config = dict(
    n_layer=9,
    d_model=64,
    n_head=2,
    n_kv_head=2,
    head_dim=32,
    d_mlp=192,
    vocab_size=32000,
    activation='geglu',
    norm='rmsnorm',
    norm_place='pre',
    norm_eps=1e-06,
    positions='rope',
    rope_base=10000.0,
    rope_fraction=0.5,
    qk_norm=True,
    attn_scale=0.237,
    bias='none',
    tie_embeddings=True,
    parallel_block=False,
    init='trunc',
    init_std_qkv=0.0536,
    init_std_o=0.0,
    init_std_up=0.0536,
    init_std_down=0.0,
    optimizer='soap_variant',
    lr=0.00644,
    lr_mult_o=1.17,
    beta1=0.95,
    beta2=0.99,
    lr_head=0.00751,
    warmup_steps=38,
    schedule='wsd',
    decay_fraction=1.0,
    decay_shape='linear',
    final_lr_fraction=0.05,
    batch_tokens=[16384, 32768, 49152],
    seq_len=768,
    doc_mask=True,
    train_tokens=127100000,
    steps=4030,
    dataset='wikipedia_en',
)
Each number is 50 + 15 x the weight over its row's rms, rounded and kept within 0 to 99. Layers, rows and columns count from 0. The size before them is the row's rms in percent of the matrix's.

# gate: layer 5 MLP gate, 192x64, rms 0.216, rows 65-131, columns 32-63
# up: layer 5 MLP up, 192x64, rms 0.224, rows 65-131, columns 32-63
# down: layer 5 MLP down (transposed), 192x64, rms 0.202, rows 65-130, columns 32-63
gate65 080:58 57 65 18 60 58 26 25 74 47 59 63 45 71 43 59 34 36 64 36 53 40 78 44 36 77 28 49 52 46 39 52
up65 088:16 41 59 37 63 29 58 43 41 29 46 60 26 62 49 42 45 47 59 49 13 67 47 38 49 30 79 46 52 38 40 34
down65 084:63 59 58 58 59 38 58 45 43 40 72 63 64 37 55 55 34 34 83 66 54 18 54 56 88 31 51 38 56 65 26 66
gate66 089:53 39 75 49 69 34 38 53 40 86 42 44 49 46 28 62 60 14 50 55 33 57 61 63 52 34 53 47 54 78 68 36
up66 091:66 44 52 44 24 53 37 55 51 78 62 45 35 49 33 73 79 44 62 48 61 73 52 71 50 27 61 24 61 51 47 67
down66 091:34 39 67 55 34 42 40 21 63 59 37 40 44 45 57 15 85 51 33 70 50 47 40 46 48 74 63 53 55 55 66 64
gate67 092:31 48 42 66 41 48 53 61 22 44 28 42 71 58 48 61 45 44 70 32 52 43 36 62 95 56 48 42 41 47 54 24
up67 096:44 27 67 43 67 46 79 48 39 54 53 67 44 44 78 57 56 62 47 42 29 69 69 54 54 47 59 37 41 55 46 57
down67 098:38 56 65 42 33 63 86 57 65 19 43 65 53 57 27 51 74 59 36 61 47 70 57 63 47 32 56 42 45 69 39 23
gate68 097:71 51 20 56 55 31 30 34 51 53 57 51 47 38 56 64 38 67 83 52 56 42 39 73 67 50 26 57 34 59 33 49
up68 084:35 51 70 49 48 40 33 47 64 43 47 42 60 47 34 59 34 30 82 72 54 77 51 55 57 55 25 46 36 25 56 73
down68 100:32 56 78 36 26 63 69 54 58 51 65 54 49 61 39 53 35 42 29 44 30 73 78 35 57 54 69 40 27 23 58 38
gate69 101:25 42 42 39 75 12 79 51 60 13 55 62 51 57 46 53 59 78 53 68 65 43 49 43 65 49 54 54 46 43 53 49
up69 097:46 27 58 65 34 72 70 50 15 71 38 30 54 43 60 45 51 45 33 26 58 44 61 27 81 46 43 42 52 55 76 51
down69 094:48 47 68 52 17 70 67 54 17 11 56 59 44 42 40 55 49 58 54 29 60 46 49 45 51 21 40 37 58 55 39 72
gate70 084:51 60 35 33 31 46 62 60 61 54 86 49 16 43 70 63 51 58 72 37 66 94 43 64 65 53 57 47 68 41 58 44
up70 090:43 44 59 58 46 52 43 27 60 44 69 44 38 64 50 33 65 56 37 70 49 43 54 87 12 56 33 41 99 34 59 75
down70 097:76 43 47 64 66 59 49 55 29 26 42 60 37 60 57 43 52 68 21 69 50 09 50 19 42 85 56 34 41 46 52 70
gate71 090:44 61 53 25 40 19 47 54 71 32 59 64 43 47 61 44 44 57 37 35 55 51 54 60 47 56 81 27 53 59 31 62
up71 096:46 35 72 36 61 46 43 64 49 55 50 64 78 52 60 60 17 61 52 60 71 59 53 33 51 60 59 50 26 59 31 36
down71 090:39 54 31 58 28 50 56 24 35 62 32 48 44 35 39 39 96 37 58 45 49 24 41 69 53 64 28 63 45 20 51 36
gate72 109:77 57 47 73 66 62 52 57 39 58 37 35 34 52 62 19 37 44 87 43 60 51 24 26 58 51 62 49 45 50 36 77
up72 092:52 88 59 51 49 59 51 34 39 52 33 46 18 48 52 63 48 51 48 46 60 25 61 61 62 61 41 62 56 48 49 66
down72 089:49 47 56 78 43 60 45 65 67 53 25 59 57 74 70 26 46 62 32 66 48 55 34 38 44 47 69 37 46 66 65 51
gate73 091:50 19 38 40 56 60 38 28 33 64 34 55 88 58 52 48 66 38 28 48 35 42 41 71 64 63 60 46 79 51 43 57
up73 086:29 74 49 56 62 66 45 60 54 57 51 60 46 66 64 51 69 73 35 86 59 64 35 47 35 59 55 42 63 78 33 49
down73 097:55 54 48 43 22 58 65 50 67 49 37 22 23 56 53 55 21 20 73 23 37 53 44 40 70 33 69 28 53 33 41 44
gate74 093:61 58 52 14 51 63 69 25 32 55 52 45 45 53 60 34 66 44 73 24 53 73 53 48 51 68 66 46 67 29 47 32
up74 099:36 38 31 40 58 74 57 28 50 21 78 52 42 46 44 30 25 72 26 45 71 49 65 60 68 54 48 66 81 34 29 26
down74 101:63 38 70 43 67 75 53 17 49 22 47 28 45 57 24 26 50 36 64 47 67 52 55 02 51 41 67 55 38 41 35 48
gate75 109:68 71 74 76 76 88 50 64 48 47 32 55 63 55 47 36 60 60 29 48 59 64 67 67 47 56 64 31 47 51 57 29
up75 109:58 47 24 62 35 55 17 59 45 45 66 55 46 72 48 58 73 52 58 45 48 57 38 89 42 57 52 63 42 52 39 58
down75 110:58 48 40 54 67 41 49 48 68 72 37 55 41 53 57 21 55 43 69 49 47 41 61 62 32 74 42 86 75 21 48 49
gate76 099:47 40 56 53 61 70 59 62 52 69 84 49 38 63 49 45 00 31 77 42 50 75 46 54 31 56 48 49 68 18 33 38
up76 102:48 27 64 18 55 72 51 70 52 33 49 62 44 64 72 68 31 52 38 32 45 71 47 42 57 55 39 71 61 35 58 51
down76 104:63 63 53 41 44 41 38 33 49 61 80 64 48 67 48 52 71 66 37 54 42 56 24 40 39 91 46 56 66 45 69 17
gate77 111:70 64 41 32 26 51 32 34 43 43 42 72 49 53 56 95 62 68 58 46 79 31 46 32 47 52 61 49 46 68 38 53
up77 121:45 70 46 52 48 59 35 40 40 58 74 49 49 34 39 63 46 28 56 80 50 76 64 37 28 33 58 49 56 59 43 47
down77 112:39 34 32 40 15 36 49 58 50 55 32 57 56 26 42 52 62 61 34 66 36 61 31 65 71 99 46 50 60 48 45 45
gate78 102:21 77 44 43 74 59 32 37 34 31 58 58 35 34 71 33 73 51 79 47 41 63 31 45 61 40 36 48 47 33 46 45
up78 097:62 31 77 33 24 50 27 62 24 33 59 45 73 57 64 33 39 54 80 39 44 34 40 18 46 63 22 52 39 37 37 41
down78 103:57 52 58 43 60 61 69 37 52 58 50 57 69 56 77 63 28 11 71 63 31 66 20 40 35 53 50 61 63 34 40 30
gate79 088:28 58 40 54 38 43 41 86 45 58 52 56 71 28 68 47 22 54 46 84 34 56 60 70 56 64 38 43 68 49 75 42
up79 089:72 28 50 63 69 55 48 38 63 62 22 64 54 30 39 66 35 53 73 21 28 63 43 57 62 47 58 53 23 46 37 35
down79 091:63 57 63 27 77 50 38 60 54 59 69 40 44 58 96 74 34 68 45 49 32 56 66 56 36 40 51 68 54 53 54 31
gate80 111:46 37 40 66 49 42 33 41 23 34 63 74 71 54 71 59 39 43 50 66 73 43 34 62 50 56 69 28 29 63 29 50
up80 108:44 49 46 30 52 29 43 37 40 26 68 47 21 43 69 31 37 62 51 44 30 34 37 71 61 52 42 50 60 38 40 56
down80 108:47 53 39 60 30 59 58 57 33 58 47 54 54 39 45 80 61 46 44 62 56 38 15 39 73 85 52 51 55 62 52 77
gate81 084:31 59 51 25 41 48 59 63 48 48 48 54 23 48 49 33 76 30 43 40 40 42 49 56 70 79 69 32 48 47 20 67
up81 093:59 50 64 40 60 84 31 63 33 68 61 45 68 56 48 56 16 55 53 48 36 91 45 71 73 63 40 31 43 47 35 25
down81 093:50 40 69 67 23 39 62 43 22 53 29 47 69 27 43 45 77 44 43 53 56 33 30 57 49 63 50 73 48 59 52 70
gate82 088:39 30 33 37 43 52 62 53 49 52 50 45 48 59 48 26 39 72 75 56 72 68 51 27 38 50 67 68 53 47 67 26
up82 099:40 35 49 64 75 54 39 51 44 67 56 35 64 61 65 28 41 40 32 46 53 02 56 50 65 64 57 65 57 46 46 52
down82 108:56 43 31 59 46 49 48 67 29 57 61 39 47 50 74 28 71 55 47 47 60 19 49 63 65 91 48 50 45 42 64 48
gate83 092:60 32 51 50 33 45 45 55 58 68 80 69 55 84 28 57 38 64 27 33 57 34 53 40 75 81 59 11 46 38 42 42
up83 088:43 53 42 88 44 27 60 85 66 49 50 63 56 51 48 69 61 53 33 29 64 35 54 52 66 61 47 62 61 42 55 52
down83 083:32 86 46 45 39 66 45 38 46 65 43 39 36 50 01 61 47 57 47 40 54 67 28 48 41 93 22 38 36 66 54 63
gate84 110:77 65 70 25 47 62 27 44 60 37 69 42 52 69 46 73 30 44 44 45 65 27 71 45 52 59 52 55 65 59 53 52
up84 092:55 57 78 40 59 49 41 35 67 52 27 36 57 61 48 77 60 37 78 71 44 50 61 14 29 51 42 44 54 45 75 38
down84 103:41 73 57 28 57 62 53 66 32 58 32 31 60 28 56 44 68 49 61 56 42 30 75 79 36 30 60 45 41 63 43 66
gate85 094:51 72 39 60 54 39 31 60 58 46 64 29 57 18 41 73 40 76 42 39 70 52 40 33 65 66 33 42 49 49 56 30
up85 082:55 79 32 24 56 79 49 69 47 25 48 40 52 28 78 41 23 66 63 41 51 73 40 56 42 38 41 56 38 49 28 53
down85 088:31 52 54 63 37 36 73 55 78 40 37 60 46 45 67 46 70 50 39 51 65 99 48 58 59 31 46 18 57 51 68 65
gate86 092:13 57 37 50 41 49 26 45 39 28 62 48 59 60 54 56 62 46 64 35 66 44 39 30 62 50 19 41 33 42 41 63
up86 098:50 65 43 57 49 47 45 40 47 35 39 61 47 47 40 78 51 26 41 77 20 30 49 19 58 52 68 63 45 58 63 49
down86 093:67 49 51 33 49 34 38 44 40 37 47 43 66 59 84 41 54 61 34 49 70 41 77 82 18 17 55 36 54 61 49 37
gate87 076:51 74 43 31 31 32 63 54 59 27 58 29 47 47 57 61 42 36 57 51 42 46 30 52 46 41 75 27 43 62 32 68
up87 083:55 67 38 82 61 22 52 31 34 37 66 16 46 45 25 59 61 55 56 47 40 41 18 28 37 45 65 45 25 59 36 65
down87 080:46 64 48 40 13 47 54 68 69 31 70 61 23 57 51 53 49 51 38 56 38 48 42 56 48 41 61 38 54 42 44 65
gate88 104:54 66 70 41 56 59 58 73 59 55 50 70 53 51 78 60 51 47 59 19 65 36 18 67 65 65 40 60 58 58 58 74
up88 098:38 46 80 66 69 64 84 65 64 45 43 62 69 40 44 38 68 28 59 63 61 46 39 63 67 42 49 78 47 60 33 59
down88 098:16 43 43 44 54 44 38 41 45 53 55 51 62 52 64 47 40 57 61 44 57 61 26 21 41 58 40 59 67 57 67 30
gate89 101:63 56 33 30 75 51 73 20 43 57 36 43 31 68 19 54 68 36 60 44 50 29 73 28 47 57 59 49 58 54 68 67
up89 112:27 51 51 35 43 25 47 67 55 37 38 32 60 32 42 46 78 48 51 66 47 27 57 33 53 30 39 57 74 51 50 88
down89 106:44 32 50 56 43 54 60 53 81 74 53 63 46 55 51 63 50 45 54 68 27 62 57 45 58 00 53 51 50 37 47 66
gate90 099:42 34 37 67 28 60 32 28 32 53 60 56 50 75 37 45 41 51 53 56 91 45 51 44 19 48 45 37 47 42 31 28
up90 100:35 22 47 96 27 36 66 68 44 34 53 46 56 56 50 45 41 64 40 62 35 47 41 48 47 35 64 27 58 54 46 62
down90 101:49 35 41 38 42 39 47 42 41 75 57 79 29 29 47 66 27 40 73 40 52 69 49 68 73 99 41 59 40 42 46 26
gate91 115:57 42 19 32 43 27 53 20 33 77 38 55 28 52 66 42 38 53 67 48 47 33 42 60 49 67 41 60 52 49 44 41
up91 092:35 72 52 55 30 70 54 39 64 35 42 41 60 45 85 33 44 78 35 47 51 49 24 57 47 41 61 51 46 75 68 59
down91 109:65 36 21 55 78 34 40 39 22 77 47 41 23 59 61 38 09 54 65 53 41 37 57 46 50 61 42 51 48 15 35 24
gate92 097:62 71 32 50 58 72 34 71 34 32 46 82 64 50 63 47 49 48 50 47 49 63 67 52 60 51 64 36 39 56 89 45
up92 086:34 30 73 45 51 54 62 55 64 48 44 63 80 36 35 52 42 49 57 16 49 51 49 34 53 62 24 56 45 30 53 38
down92 088:71 59 73 41 67 77 47 51 25 49 40 79 38 64 85 33 37 64 45 41 39 66 58 56 44 46 44 78 51 50 46 52
gate93 086:53 12 44 73 31 54 29 76 57 45 68 40 52 55 32 55 57 54 71 55 51 37 62 83 65 60 32 41 26 19 59 49
up93 082:44 46 09 53 25 55 47 57 84 59 33 48 30 72 50 45 47 39 48 48 42 75 45 60 62 71 39 64 58 22 38 43
down93 088:53 50 34 60 60 51 46 33 31 66 65 67 45 32 38 53 78 69 79 54 59 33 57 56 41 59 35 61 53 41 56 66
gate94 119:52 44 48 52 56 36 42 23 36 54 51 41 59 42 51 63 46 63 28 61 39 71 34 48 50 64 48 43 67 54 57 28
up94 106:59 61 42 85 62 30 39 16 62 58 32 73 54 51 56 62 64 49 74 42 22 55 60 61 59 58 45 41 47 34 66 25
down94 107:34 43 53 45 24 47 45 72 65 22 23 53 51 45 41 61 59 64 33 52 36 46 40 62 39 67 43 60 39 54 49 68
gate95 108:44 40 55 78 44 49 51 67 64 65 34 53 57 51 80 46 32 70 63 41 63 59 39 70 40 51 64 64 47 52 41 43
up95 117:25 62 60 54 39 53 51 43 68 58 31 37 48 27 30 67 21 51 78 45 64 63 28 50 31 37 57 42 40 29 33 22
down95 116:63 49 50 25 46 72 40 78 60 34 26 59 19 44 53 71 40 55 52 34 48 66 56 50 39 25 60 71 23 58 34 57
gate96 095:83 51 59 54 58 79 32 26 21 45 44 64 58 75 38 52 37 38 40 16 66 55 42 31 75 72 58 35 42 46 72 57
up96 089:36 73 58 45 55 66 77 31 27 56 40 42 32 39 43 57 58 46 57 39 36 37 42 15 55 60 56 22 70 64 36 55
down96 090:44 52 57 67 37 67 41 68 54 76 43 67 67 38 54 30 70 59 25 98 16 60 49 70 50 46 35 48 53 52 51 74
gate97 110:22 61 58 49 59 60 54 49 59 30 80 49 51 15 37 54 59 57 64 44 68 35 53 42 49 62 56 38 55 83 31 40
up97 102:46 80 67 67 65 37 69 46 45 40 37 63 29 34 51 45 99 62 45 64 62 18 38 39 75 46 58 60 58 56 45 45
down97 099:51 41 63 72 66 59 70 50 35 32 33 55 37 34 29 50 32 35 42 35 42 24 62 37 77 68 27 49 40 49 30 30
gate98 113:67 55 74 26 42 43 56 38 31 34 53 71 28 68 56 59 61 49 76 63 65 42 47 55 43 57 50 20 87 58 50 50
up98 116:35 76 64 35 57 47 68 22 39 33 64 60 62 33 60 54 60 81 60 33 36 35 80 50 49 67 68 40 59 66 39 59
down98 114:52 54 45 40 57 45 39 50 84 58 73 51 37 51 70 61 57 68 58 52 70 39 54 60 58 30 45 36 39 47 48 28
gate99 097:54 47 15 44 52 51 24 50 25 28 56 67 68 57 39 41 63 46 46 50 50 71 31 51 59 60 67 48 21 38 30 68
up99 087:15 64 52 60 73 46 76 37 46 33 64 66 43 41 58 29 45 59 59 31 62 52 33 48 39 36 27 75 42 78 54 56
down99 096:55 44 63 68 23 59 42 24 47 55 05 60 42 53 50 60 51 38 25 64 29 53 62 27 61 48 60 43 51 37 25 66
gate100 084:56 40 36 46 49 41 31 45 30 24 32 48 71 26 54 29 48 49 50 24 37 47 50 56 59 34 38 39 62 96 53 12
up100 079:43 44 46 37 53 50 63 28 17 54 40 29 40 49 49 26 44 55 67 49 67 65 39 57 62 20 60 57 66 69 57 78
down100 087:36 79 52 24 47 30 35 69 63 57 36 50 41 50 40 21 63 55 61 34 72 48 37 48 36 79 33 31 57 24 61 61
gate101 107:36 61 35 45 42 35 71 32 56 53 56 89 59 51 77 46 47 22 54 52 65 74 52 74 45 51 45 57 56 73 61 30
up101 093:45 32 54 45 88 50 76 47 45 52 84 48 21 60 51 61 29 42 60 42 43 34 48 53 87 50 34 65 74 62 45 38
down101 104:46 59 79 23 41 58 47 58 64 50 61 57 39 50 46 40 65 62 65 47 57 58 55 48 39 61 56 42 44 57 68 69
gate102 094:31 79 61 50 79 73 36 50 56 34 47 56 58 56 47 53 29 55 44 42 54 30 32 47 39 64 36 53 30 56 15 50
up102 085:82 52 38 65 52 71 41 49 43 56 60 56 44 92 63 69 59 61 52 51 52 55 73 43 49 60 43 79 64 61 42 23
down102 100:25 68 48 73 58 55 42 45 52 27 35 55 51 45 49 60 58 37 33 56 34 36 30 45 42 68 04 32 26 61 62 56
gate103 089:50 28 60 57 48 39 79 80 65 56 54 53 57 37 35 20 81 21 61 39 46 52 55 45 56 43 97 51 60 42 67 57
up103 092:27 41 36 46 54 54 63 19 44 36 45 54 36 50 58 55 50 52 68 00 52 11 39 50 80 37 62 42 48 45 66 23
down103 097:46 47 39 06 59 54 65 55 63 24 61 49 61 44 28 60 70 44 57 55 54 57 56 56 66 41 61 36 37 49 85 68
gate104 106:68 68 61 29 33 59 50 39 58 55 63 69 49 50 39 40 64 57 47 37 59 67 71 69 30 39 42 42 40 64 68 31
up104 092:39 50 60 48 75 56 63 65 39 39 20 46 45 37 62 73 32 57 51 23 39 60 73 54 72 77 42 51 67 67 53 26
down104 097:61 67 57 15 72 65 71 72 57 62 54 54 55 27 42 80 38 40 70 33 48 56 51 71 67 33 51 69 30 46 46 53
gate105 097:24 48 42 36 44 43 64 56 58 32 38 52 81 77 60 31 45 69 84 42 51 28 27 40 37 80 44 33 65 48 55 48
up105 092:53 35 37 51 40 27 64 68 56 70 62 32 64 48 57 53 80 60 41 67 78 47 35 55 64 50 60 48 43 67 62 34
down105 090:54 47 51 72 54 48 43 56 53 53 34 56 45 86 46 43 67 46 23 46 11 78 46 47 43 63 58 69 56 47 31 62
gate106 100:36 40 82 35 49 46 58 69 52 09 75 64 38 77 47 39 50 38 88 53 54 35 45 42 64 40 50 49 31 61 52 41
up106 088:68 40 67 53 34 42 79 54 41 54 29 56 43 58 41 63 56 19 27 44 39 63 69 67 23 46 27 64 51 48 56 50
down106 094:60 48 64 66 73 59 41 65 52 69 70 69 46 40 49 50 39 52 41 40 53 39 49 74 57 44 56 53 71 41 27 17
gate107 096:64 58 72 39 78 98 46 39 46 79 60 80 54 58 41 61 70 52 65 42 52 59 54 50 36 67 38 53 73 19 31 31
up107 097:57 63 63 61 60 35 64 66 48 31 68 09 27 52 16 78 47 49 59 51 67 70 35 70 55 41 46 33 53 53 70 28
down107 098:40 50 33 53 20 54 49 78 66 62 69 51 63 49 40 61 59 60 67 41 23 45 55 58 63 66 66 67 33 69 25 83
gate108 081:41 48 47 58 39 63 24 72 59 50 49 58 57 35 45 65 43 83 66 58 36 46 63 72 29 50 51 57 34 30 29 29
up108 069:47 25 54 52 71 43 46 57 63 44 26 64 49 48 55 37 69 61 38 45 70 67 31 34 78 70 67 86 49 45 49 55
down108 083:70 38 43 56 44 48 41 61 35 50 59 48 42 39 62 65 52 55 56 34 55 31 73 57 43 38 46 61 37 48 22 70
gate109 099:49 52 49 58 76 70 44 34 47 28 54 36 58 36 21 69 46 24 54 81 41 50 37 45 45 56 70 46 32 22 33 33
up109 094:57 42 38 55 60 41 61 38 50 45 33 36 63 48 33 92 33 73 44 84 47 55 60 66 26 20 57 67 64 54 55 52
down109 096:47 46 38 57 92 79 51 26 46 42 57 71 78 62 67 46 66 60 56 58 31 59 74 21 33 40 61 68 31 35 39 39
gate110 101:52 68 46 63 58 86 33 41 39 46 27 70 53 46 34 52 47 41 51 47 67 52 54 52 36 50 25 28 51 49 63 33
up110 103:38 36 54 66 54 25 65 24 66 53 43 75 59 45 77 41 31 36 34 50 70 46 63 36 53 36 46 45 59 75 38 37
down110 108:62 49 51 47 78 51 36 54 48 42 50 63 60 80 74 37 50 70 43 71 55 44 57 54 53 23 47 47 52 80 32 46
gate111 096:39 48 39 53 65 47 41 74 40 40 73 58 35 42 70 19 56 44 43 47 34 34 54 70 64 58 68 63 49 44 62 30
up111 107:69 33 31 58 48 63 59 48 65 24 34 78 44 53 57 57 44 83 37 41 59 57 48 48 48 55 79 85 51 56 23 61
down111 107:59 62 54 27 40 79 78 65 55 39 49 67 40 46 31 61 61 43 55 41 53 64 90 43 71 84 66 64 61 65 42 44
gate112 120:53 35 51 50 56 43 59 37 64 61 46 66 57 60 56 44 72 77 63 60 58 44 44 49 40 55 46 33 61 67 46 21
up112 133:38 39 45 55 81 47 53 32 70 54 61 59 46 54 36 54 61 25 74 46 39 39 42 45 54 45 17 65 34 27 63 41
down112 130:59 47 35 59 68 26 52 54 47 36 54 54 48 46 38 87 44 45 34 68 51 31 46 36 73 38 61 38 66 63 35 78
gate113 094:49 56 70 40 38 55 24 45 46 32 64 32 65 21 41 53 33 32 52 56 62 26 32 45 48 38 37 58 49 53 20 58
up113 097:78 42 61 40 49 53 43 72 51 72 69 40 58 16 13 55 44 44 56 30 41 49 51 43 50 60 34 24 47 40 27 51
down113 097:47 46 36 46 49 62 66 45 59 29 44 71 45 90 81 75 35 60 37 43 44 67 60 43 34 33 70 39 49 38 69 55
gate114 095:52 45 41 58 77 09 54 54 74 32 52 56 37 48 70 36 44 32 40 58 52 47 81 38 43 71 28 33 67 54 39 58
up114 099:59 50 53 62 29 42 77 78 58 70 50 26 56 89 71 74 49 33 42 41 54 17 69 55 27 40 59 41 57 37 68 64
down114 099:58 51 47 48 86 59 41 52 39 25 42 76 38 49 64 60 24 40 65 23 20 57 68 42 55 37 31 65 45 42 31 63
gate115 100:65 64 45 39 62 65 61 34 33 39 56 61 35 57 64 50 29 42 49 53 65 48 66 44 46 72 77 63 59 69 60 49
up115 105:39 32 49 59 51 71 66 71 50 65 77 62 90 52 51 54 33 48 63 65 36 48 41 38 65 79 61 57 34 48 52 36
down115 108:64 31 40 45 62 58 52 40 37 44 60 61 45 70 57 33 61 46 62 63 47 41 47 52 23 51 51 45 35 46 38 25
gate116 103:66 46 46 64 53 66 35 75 49 71 43 56 55 32 58 47 52 40 70 51 62 70 38 83 54 27 58 45 47 58 36 49
up116 090:35 49 42 32 49 21 44 15 61 29 53 49 57 65 53 65 80 55 23 58 40 35 53 34 41 39 62 68 70 71 39 62
down116 089:36 53 63 71 19 71 46 63 31 53 22 51 38 34 15 57 36 56 38 43 60 40 25 46 57 57 19 39 68 33 55 77
gate117 102:37 55 58 66 52 72 21 50 55 65 68 51 23 37 80 40 64 71 70 44 81 55 46 26 67 60 20 49 43 28 53 47
up117 090:36 50 59 47 41 45 69 54 31 54 61 53 61 26 47 47 41 42 62 59 32 20 39 82 34 44 26 10 32 55 53 74
down117 093:51 48 62 77 16 57 67 40 40 65 18 55 50 46 43 51 48 51 29 37 48 48 78 45 56 67 62 58 61 72 40 52
gate118 103:59 61 37 47 72 08 44 45 50 63 27 51 73 45 83 71 45 46 55 68 52 52 50 33 42 74 38 21 62 51 70 66
up118 108:49 51 53 40 64 30 27 39 29 51 49 53 59 52 44 39 47 59 43 53 30 57 45 52 38 53 49 18 48 37 42 56
down118 107:19 42 52 50 40 44 27 76 40 70 59 50 36 49 13 51 70 48 39 63 37 48 51 15 62 93 57 47 46 54 63 61
gate119 088:43 45 75 31 42 41 42 39 28 48 46 43 72 36 51 50 38 66 54 44 61 85 47 57 52 55 68 19 32 53 76 28
up119 087:46 47 51 62 35 26 50 49 70 58 22 80 37 64 52 60 38 33 26 59 54 62 51 45 22 64 54 39 67 64 08 55
down119 091:56 65 22 86 43 68 46 51 67 52 36 53 18 65 50 66 33 38 45 66 28 26 58 23 49 39 61 65 48 47 26 56
gate120 092:67 20 61 65 62 73 25 50 44 44 42 77 39 62 63 58 36 56 68 57 39 32 61 51 58 51 71 66 54 49 52 30
up120 104:45 66 62 06 61 56 43 43 37 58 62 32 51 46 37 44 69 47 59 59 58 67 36 62 38 52 32 43 58 53 49 69
down120 109:48 53 60 42 32 39 37 63 22 66 51 59 52 33 50 43 52 40 29 50 82 47 49 59 34 56 43 39 49 59 46 63
gate121 126:46 59 35 65 48 52 35 36 63 56 45 53 34 48 58 27 57 55 81 63 80 36 49 57 22 60 72 69 28 44 41 62
up121 129:75 65 56 54 25 52 38 09 48 66 58 38 46 50 41 49 16 48 50 52 46 59 62 60 22 61 59 65 41 68 29 57
down121 125:64 46 45 29 50 75 37 58 65 56 66 77 63 53 54 67 42 29 40 80 65 53 30 32 62 29 70 63 30 91 51 51
gate122 094:66 50 63 67 41 35 26 50 57 78 47 52 39 47 50 35 62 61 38 51 33 33 72 88 52 68 29 47 58 45 60 31
up122 092:47 53 49 67 46 52 71 49 83 43 54 43 61 68 40 55 55 68 42 66 60 38 64 77 72 61 24 40 64 21 44 32
down122 094:54 43 56 37 17 71 54 76 30 64 43 63 61 33 37 69 46 72 48 40 47 61 24 35 58 92 78 34 39 55 38 67
gate123 118:46 57 46 75 59 71 31 67 71 31 34 61 62 19 65 33 32 85 44 72 87 32 47 64 82 45 35 43 42 44 57 53
up123 107:60 53 59 54 51 56 29 64 62 61 62 26 60 44 25 60 42 30 49 55 64 75 58 80 38 63 56 63 65 51 35 77
down123 110:32 54 56 41 43 29 57 41 60 58 74 36 48 51 28 64 68 37 54 65 26 81 44 59 43 65 54 65 53 50 70 57
gate124 097:64 46 58 29 26 44 44 55 46 37 45 35 44 65 52 40 46 51 29 50 62 35 56 67 62 45 36 35 58 50 51 39
up124 085:73 42 64 43 38 73 46 45 17 68 37 48 36 41 75 49 32 54 34 38 39 63 59 50 63 65 53 44 39 32 14 51
down124 092:45 41 36 50 99 48 73 44 56 39 45 61 72 59 32 70 45 41 43 51 61 59 67 43 33 60 44 39 38 49 61 49
gate125 118:33 56 15 48 71 40 22 55 40 36 57 38 41 41 40 39 70 34 63 65 57 86 50 84 53 71 46 51 48 70 53 47
up125 128:40 60 60 69 58 63 68 71 45 29 54 66 26 54 46 53 39 57 51 57 79 30 47 26 70 41 37 62 46 55 42 49
down125 116:47 46 25 69 76 47 36 68 15 35 35 49 36 35 49 74 47 52 36 62 64 49 49 66 40 38 61 39 35 53 39 49
gate126 121:35 56 72 61 59 61 57 66 53 36 38 46 37 22 72 42 49 74 40 38 52 56 42 45 46 48 64 48 79 78 04 46
up126 111:34 37 65 28 67 41 54 63 50 83 45 66 36 81 40 55 52 60 53 54 32 49 16 64 58 82 59 59 60 39 30 60
down126 115:44 56 48 49 60 33 50 37 37 38 61 36 63 37 93 67 56 74 27 42 46 54 67 60 35 35 45 61 00 54 36 41
gate127 100:52 68 57 32 63 37 52 48 66 64 50 55 41 68 83 24 75 45 61 45 60 61 43 52 45 50 51 42 48 73 83 43
up127 100:46 61 41 58 63 56 25 42 44 37 35 61 85 37 32 39 64 57 65 52 51 56 54 71 57 56 26 41 38 60 50 29
down127 102:46 50 62 64 45 47 32 53 46 65 74 65 65 66 50 39 55 54 58 46 71 66 77 60 63 67 57 48 82 52 43 57
gate128 090:39 75 74 66 73 62 69 41 33 42 45 54 47 66 60 53 32 74 55 63 67 70 61 16 65 66 46 58 63 32 53 55
up128 092:66 64 47 44 48 55 25 13 38 23 40 46 58 55 61 60 36 61 71 43 64 35 42 51 47 39 20 84 28 70 28 44
down128 089:40 18 58 50 72 61 61 65 79 60 41 66 34 53 62 51 64 58 40 60 55 60 37 46 71 59 76 47 53 31 90 43
gate129 117:33 77 35 38 87 26 43 61 33 65 47 56 65 49 57 47 72 57 49 59 56 73 43 44 51 49 58 43 71 55 44 48
up129 110:58 48 59 62 32 55 72 63 47 40 57 87 54 74 23 42 40 37 51 43 58 38 79 64 37 22 59 69 67 50 14 45
down129 111:86 67 77 37 69 61 46 27 44 46 77 42 46 73 39 73 30 71 42 25 52 39 63 67 31 29 73 53 43 63 41 46
gate130 080:50 82 82 48 64 68 60 50 35 33 72 46 43 55 63 34 46 31 74 53 69 67 51 55 49 41 47 41 51 25 29 48
up130 096:49 75 24 90 50 38 43 40 79 42 44 51 39 59 47 42 82 53 31 77 67 45 36 35 51 72 78 53 46 56 39 56
down130 108:57 89 43 38 97 49 55 74 29 63 35 26 37 57 59 23 53 56 59 53 59 52 54 83 39 62 41 60 47 49 41 31
gate131 104:54 55 41 30 63 71 56 57 37 51 53 74 37 61 36 63 69 49 55 23 20 56 62 62 50 48 50 45 42 59 40 12
up131 102:80 39 53 63 57 46 76 47 23 47 60 73 49 49 44 46 46 61 72 34 46 33 42 33 77 58 53 49 51 46 71 61